Each number is 200 + 40 x the weight over the matrix's rms, rounded and kept within 0 to 999. Layers, rows and columns count from 0.

# layer 5 attention query, 384x384, rms 0.0695, rows 301-313, columns 256-383
156,111,236,180,161,174,168,264,218,250,158,91,167,185,170,202,93,238,239,182,173,252,239,191,176,194,231,153,238,155,139,141,144,178,174,206,183,223,204,169,151,239,212,165,251,259,294,261,180,198,170,230,159,235,211,198,273,199,168,166,230,217,205,213,182,187,143,194,242,211,143,187,206,266,185,218,201,196,196,186,213,163,245,225,172,247,158,130,269,227,192,190,224,273,176,152,123,248,163,182,189,162,189,202,217,237,155,123,244,241,192,185,226,237,213,147,197,193,122,175,193,136,195,183,168,138,216,232
305,318,201,159,175,258,192,196,171,155,207,144,151,249,181,184,175,209,242,194,227,244,250,258,130,214,220,161,163,165,211,235,172,239,174,130,277,169,169,221,235,242,197,201,211,173,185,222,232,216,174,205,156,277,175,229,160,177,179,213,224,233,163,198,316,187,249,226,172,252,219,254,249,146,180,208,186,227,191,174,170,189,261,252,167,174,202,170,198,227,215,139,256,258,264,157,249,216,187,160,134,241,185,210,135,188,197,234,241,158,171,172,249,197,161,156,219,182,230,153,151,156,256,150,169,235,223,276
94,202,228,205,232,259,232,269,228,174,204,213,180,261,119,187,123,194,183,179,124,155,138,267,172,242,214,239,187,229,218,165,156,200,180,232,173,180,168,227,182,158,166,200,163,151,117,132,232,125,124,231,173,159,145,238,126,273,207,229,203,212,236,135,242,211,142,239,185,218,187,219,169,107,236,259,141,208,243,162,217,234,143,288,183,196,115,198,196,192,222,202,219,247,225,135,189,204,191,171,223,279,222,222,214,238,203,173,225,194,331,183,179,211,255,204,194,217,262,186,230,182,250,203,194,223,185,227
153,251,204,253,185,214,181,195,149,210,219,155,173,179,207,248,190,168,224,177,249,263,138,238,212,148,228,147,261,217,149,217,195,224,210,201,178,202,150,209,200,159,181,213,207,197,207,154,164,259,241,236,250,201,191,193,170,178,261,212,209,105,252,171,165,187,188,200,184,198,196,296,209,165,91,140,174,231,230,261,229,126,159,222,276,243,162,200,173,141,151,251,144,125,193,167,221,163,150,207,172,207,139,189,232,198,166,176,163,216,220,162,143,203,231,190,209,248,228,253,230,209,206,204,194,208,223,234
204,206,183,197,167,195,214,212,180,176,211,205,222,147,200,234,211,274,223,187,215,156,139,218,184,259,196,236,197,71,241,309,164,237,201,192,268,226,163,264,184,247,243,274,119,208,180,240,178,229,240,161,210,222,176,205,252,179,197,172,209,297,212,176,224,198,178,253,237,166,280,126,139,162,273,173,224,190,183,210,212,217,295,172,184,207,176,190,190,170,186,212,217,117,121,229,190,198,142,200,301,225,243,160,152,186,165,221,178,157,257,199,159,240,168,233,206,203,180,195,82,132,182,188,247,223,176,233
217,197,129,234,226,187,185,185,197,230,127,150,241,211,211,258,203,134,150,226,223,213,187,237,244,213,233,170,196,215,233,274,278,169,188,169,149,205,175,181,245,155,248,209,156,143,194,152,241,231,185,174,224,203,192,169,203,206,226,224,249,153,223,257,191,199,194,216,221,251,154,203,195,239,139,138,290,240,190,245,120,197,174,146,279,192,274,180,216,117,233,191,180,151,176,191,164,163,166,177,202,172,206,252,263,222,235,168,202,173,190,167,193,232,262,205,233,219,217,227,193,188,208,196,216,128,121,260
236,246,196,254,272,199,170,225,280,229,123,228,147,130,215,220,254,238,183,236,162,210,226,171,267,186,146,225,256,306,177,292,193,193,285,158,238,284,235,156,165,144,281,127,277,234,190,204,146,240,253,205,212,174,169,271,255,179,218,170,203,215,233,230,196,258,197,197,229,232,174,140,110,206,307,159,236,160,175,177,196,179,262,157,251,195,247,158,226,126,150,210,179,195,160,172,148,198,164,115,163,239,210,159,204,197,227,135,170,341,209,218,169,212,224,134,116,182,240,168,188,182,167,225,158,177,176,184
216,262,197,109,227,208,172,187,164,148,189,195,229,118,218,281,256,163,241,221,194,210,269,153,194,118,194,205,127,194,228,190,255,168,252,209,191,197,191,192,266,179,236,186,133,134,87,212,250,186,248,175,211,168,232,286,209,222,221,222,223,131,217,197,102,193,229,236,162,165,221,81,208,223,217,178,248,201,214,220,191,139,240,182,191,155,227,176,215,165,206,231,165,152,273,248,136,179,210,181,127,191,168,204,264,221,237,226,211,238,121,201,127,200,138,148,313,257,240,235,230,95,207,225,216,231,217,189
162,173,180,207,208,141,209,258,203,228,138,214,125,284,134,137,210,186,176,233,169,160,257,181,184,227,188,156,157,167,196,213,257,220,226,189,239,209,167,226,224,205,143,162,215,171,195,166,160,233,217,228,232,126,190,227,218,159,183,186,260,216,165,153,227,232,259,142,209,268,194,176,216,192,193,187,225,158,172,148,141,206,175,202,154,222,216,165,190,207,184,221,186,270,201,184,224,179,216,198,214,216,150,258,211,216,216,157,267,178,203,246,185,229,199,237,189,168,196,178,231,174,170,168,233,168,170,210
233,192,136,156,186,161,229,209,272,226,143,209,280,137,295,210,229,266,163,212,148,198,244,154,183,211,213,247,255,161,211,221,257,203,225,187,204,212,257,197,238,195,194,224,176,156,200,212,147,215,191,148,121,208,263,215,189,206,217,184,206,153,233,143,151,127,197,175,218,187,193,191,197,142,194,185,170,264,167,247,183,201,156,225,201,177,213,151,175,253,147,225,256,166,223,188,216,199,194,205,126,201,266,230,207,184,149,178,231,229,195,125,248,179,263,147,303,136,201,180,185,176,233,181,263,239,213,199
221,216,163,149,259,132,187,209,230,228,163,265,149,209,161,214,114,176,214,338,134,210,152,156,198,211,271,193,223,236,223,274,218,224,235,200,204,166,204,229,257,246,202,208,232,225,225,159,236,228,165,246,214,202,295,170,161,140,252,262,264,146,202,207,131,179,240,247,143,244,188,249,122,145,238,221,236,181,147,182,167,258,165,211,209,174,180,200,207,82,162,176,220,216,128,179,205,162,209,135,170,196,119,206,202,167,220,231,282,200,170,269,221,242,232,291,227,123,232,177,224,154,151,151,250,195,208,197
150,203,299,267,199,181,186,220,188,305,212,110,222,196,176,219,128,280,176,215,164,232,176,256,237,170,215,185,207,110,164,150,156,217,159,147,256,252,135,177,223,233,272,224,166,212,270,183,141,208,187,204,240,237,185,238,246,237,276,206,185,286,189,219,236,129,218,243,240,215,163,227,150,173,205,231,193,212,201,180,187,197,292,191,160,148,136,218,218,214,263,187,177,204,141,227,196,230,148,243,166,182,221,280,257,132,245,193,195,169,247,219,253,299,210,163,241,191,198,134,156,280,186,199,212,225,171,228
189,216,272,273,148,266,147,251,181,197,196,235,191,265,186,181,173,209,210,162,175,209,175,235,153,171,230,191,196,247,121,195,143,259,173,191,279,242,187,230,161,212,133,250,208,225,251,224,209,215,170,171,201,252,171,167,204,202,267,190,248,223,186,162,213,166,216,169,163,164,144,207,238,225,216,203,117,164,220,164,184,211,193,155,266,212,137,199,210,174,259,182,204,218,155,178,219,210,163,204,230,206,145,207,260,262,207,236,201,240,229,221,95,178,174,148,202,217,172,155,247,150,210,222,188,212,281,146
# layer 5 attention key, 384x384, rms 0.0676, rows 301-313, columns 256-383
224,179,173,230,188,161,198,239,194,201,210,208,160,226,191,118,169,215,228,184,205,176,137,320,190,193,317,250,164,122,139,256,207,159,191,290,189,102,147,178,195,201,153,229,151,209,205,189,225,199,158,190,171,201,159,128,261,216,182,173,384,245,196,148,244,169,203,175,176,169,240,85,90,223,201,194,188,190,248,166,219,176,190,210,238,251,216,245,216,152,255,181,234,171,233,138,204,146,75,236,181,184,262,268,260,229,155,191,128,221,183,207,154,203,206,198,236,246,265,177,217,189,201,153,197,227,226,165
195,270,231,132,150,208,192,135,178,193,218,230,145,145,198,202,191,156,288,198,266,164,166,135,220,189,290,234,198,209,264,141,163,161,159,155,220,230,250,236,282,152,242,185,204,238,168,155,244,135,200,258,193,169,149,112,153,169,252,322,184,139,219,185,189,223,98,164,157,141,70,156,162,236,142,231,280,179,194,198,198,290,210,182,101,237,186,122,250,178,213,238,203,190,168,254,176,92,188,135,247,242,120,106,219,182,171,280,245,186,155,161,121,252,66,230,123,172,220,178,160,253,195,195,200,198,245,170
216,202,197,212,188,172,168,199,185,168,160,145,178,236,232,214,216,192,214,226,316,129,215,238,200,186,155,188,224,210,217,224,155,206,169,174,192,185,201,137,183,67,188,208,230,175,180,109,158,184,202,188,181,243,196,225,235,221,249,200,193,218,246,216,233,237,190,231,185,226,129,252,199,282,190,254,208,202,171,166,216,192,147,189,188,175,216,229,181,214,191,157,217,139,278,183,307,234,188,224,209,265,217,267,222,210,189,170,192,174,239,225,173,201,229,149,205,195,192,264,235,228,257,145,178,206,173,199
188,224,142,222,202,261,168,167,136,220,225,131,168,127,224,190,242,171,225,278,173,225,175,195,265,271,143,114,169,212,246,165,222,220,189,160,135,197,139,230,127,166,225,194,212,156,145,189,260,169,184,183,187,155,154,251,227,241,170,231,170,141,200,124,175,212,219,237,141,96,222,270,174,237,227,145,218,227,135,212,196,108,244,185,228,178,285,259,219,170,211,207,216,182,221,171,205,173,112,157,225,121,227,245,131,193,168,245,179,209,190,182,212,171,139,194,214,258,180,170,154,134,211,166,228,177,162,235
123,199,148,262,190,214,186,196,230,183,207,204,198,148,261,221,123,297,155,222,194,227,139,149,214,231,266,268,251,168,237,212,212,228,130,180,223,149,175,187,163,254,224,197,207,177,167,233,133,194,244,225,229,210,267,245,215,145,222,282,194,157,171,213,170,259,150,222,244,253,296,258,180,247,206,213,192,164,183,217,155,265,183,239,163,209,204,184,252,190,283,158,172,229,65,163,182,161,149,251,238,211,202,193,199,240,229,269,194,260,218,222,288,123,201,192,141,254,210,164,109,223,176,181,184,145,172,199
138,281,202,161,208,235,180,177,139,246,231,208,246,183,246,196,147,243,176,238,182,308,172,225,207,157,209,204,234,214,133,251,201,220,186,198,201,224,274,145,180,171,200,127,194,245,225,270,181,214,202,223,220,144,138,231,115,180,126,263,217,70,176,219,119,179,233,183,174,213,356,144,224,169,138,196,241,255,125,213,224,205,229,260,186,204,173,226,190,217,247,237,209,182,192,181,167,175,210,203,250,179,216,261,218,181,187,237,250,72,178,149,204,208,131,216,197,199,111,225,255,130,189,218,175,113,148,154
163,176,249,210,244,191,99,261,263,178,157,343,185,91,248,282,170,263,203,212,197,202,246,196,219,154,168,177,227,173,157,171,233,204,199,188,236,261,211,204,180,302,214,222,136,217,120,264,171,249,223,170,180,113,199,195,235,182,176,181,161,189,178,211,160,246,242,221,223,150,289,249,191,217,224,169,204,170,213,317,174,157,206,108,197,224,206,199,209,201,148,168,252,181,212,232,195,162,205,216,162,207,184,154,186,170,251,134,86,224,202,247,165,147,162,223,228,199,160,128,178,102,151,241,165,145,123,162
222,193,197,245,205,259,170,246,230,164,164,257,206,179,229,248,242,198,238,202,226,138,143,205,175,169,188,233,179,164,205,191,183,162,223,173,216,165,64,158,177,273,151,196,150,160,221,184,116,212,290,199,270,213,224,245,222,142,271,270,251,152,243,203,176,284,244,223,210,207,185,193,206,143,185,216,199,279,186,173,174,274,204,148,166,179,203,269,190,225,231,197,149,254,185,160,228,185,235,152,164,235,166,186,136,229,196,183,145,186,245,177,210,248,176,157,191,253,131,198,296,133,148,240,146,178,198,134
193,173,203,203,178,212,209,242,182,220,213,170,266,211,170,197,188,196,208,208,165,280,199,218,273,182,220,241,119,239,203,214,292,224,203,205,196,183,147,265,148,155,178,133,232,204,292,199,173,192,173,233,173,141,154,193,238,207,186,222,235,225,223,204,250,238,214,169,177,284,192,217,206,251,180,160,224,197,202,201,115,227,146,193,184,229,180,180,145,201,221,212,160,201,172,135,187,168,150,251,214,209,238,243,176,166,121,148,290,157,242,202,171,240,221,229,171,217,139,206,171,220,199,113,211,248,184,157
173,216,249,212,301,231,172,219,237,159,146,278,200,285,202,231,141,177,141,148,170,238,233,183,200,197,28,204,200,145,209,154,196,177,310,185,167,176,196,208,292,246,207,153,283,178,304,153,260,211,239,264,174,216,164,212,34,264,225,295,155,93,225,210,251,199,262,192,191,222,215,158,218,181,275,276,269,173,202,171,154,290,171,129,161,155,182,134,119,304,168,161,214,236,239,208,280,183,336,150,167,177,145,185,107,85,150,265,212,160,219,153,148,291,161,201,202,221,282,155,216,186,177,251,198,151,350,154
158,199,290,168,278,62,206,295,212,166,224,124,120,159,187,243,176,267,224,246,153,213,237,268,209,199,253,141,265,236,197,234,272,151,181,228,166,159,278,265,170,169,218,181,206,238,198,293,215,246,176,204,220,184,199,201,244,107,157,241,215,187,268,177,137,201,238,173,199,220,215,123,130,169,175,204,236,211,169,169,171,258,248,223,134,273,151,210,198,164,212,180,201,206,138,235,145,162,123,173,205,176,209,124,221,194,166,120,231,207,190,197,190,136,190,243,205,183,91,125,184,215,189,156,204,234,205,231
185,252,225,166,227,241,168,221,244,157,137,178,252,263,184,162,137,180,159,173,196,230,171,289,211,196,174,224,165,278,229,209,222,261,114,207,178,175,230,207,230,191,204,167,183,260,229,243,202,213,173,190,184,166,145,182,256,256,294,209,225,211,192,190,125,152,161,224,178,229,240,230,192,227,92,247,213,172,191,234,163,164,209,232,195,236,183,209,222,217,222,191,230,230,158,239,160,197,153,214,181,153,191,243,253,166,176,222,171,184,196,233,130,213,175,150,187,173,223,179,152,198,202,173,274,158,232,201
211,228,172,256,162,256,227,149,155,203,173,203,186,230,171,208,159,180,244,156,220,138,211,212,285,246,230,148,243,201,200,206,145,207,200,203,138,265,231,248,175,172,187,181,191,206,96,128,236,127,188,210,254,190,156,156,191,260,183,165,219,174,199,183,165,263,174,200,199,249,186,293,241,208,153,192,211,149,219,246,272,171,224,198,236,267,184,239,232,204,224,273,197,223,224,213,222,177,170,237,133,173,188,292,239,160,220,173,165,121,211,170,192,182,191,153,103,220,217,134,243,219,162,231,154,187,144,221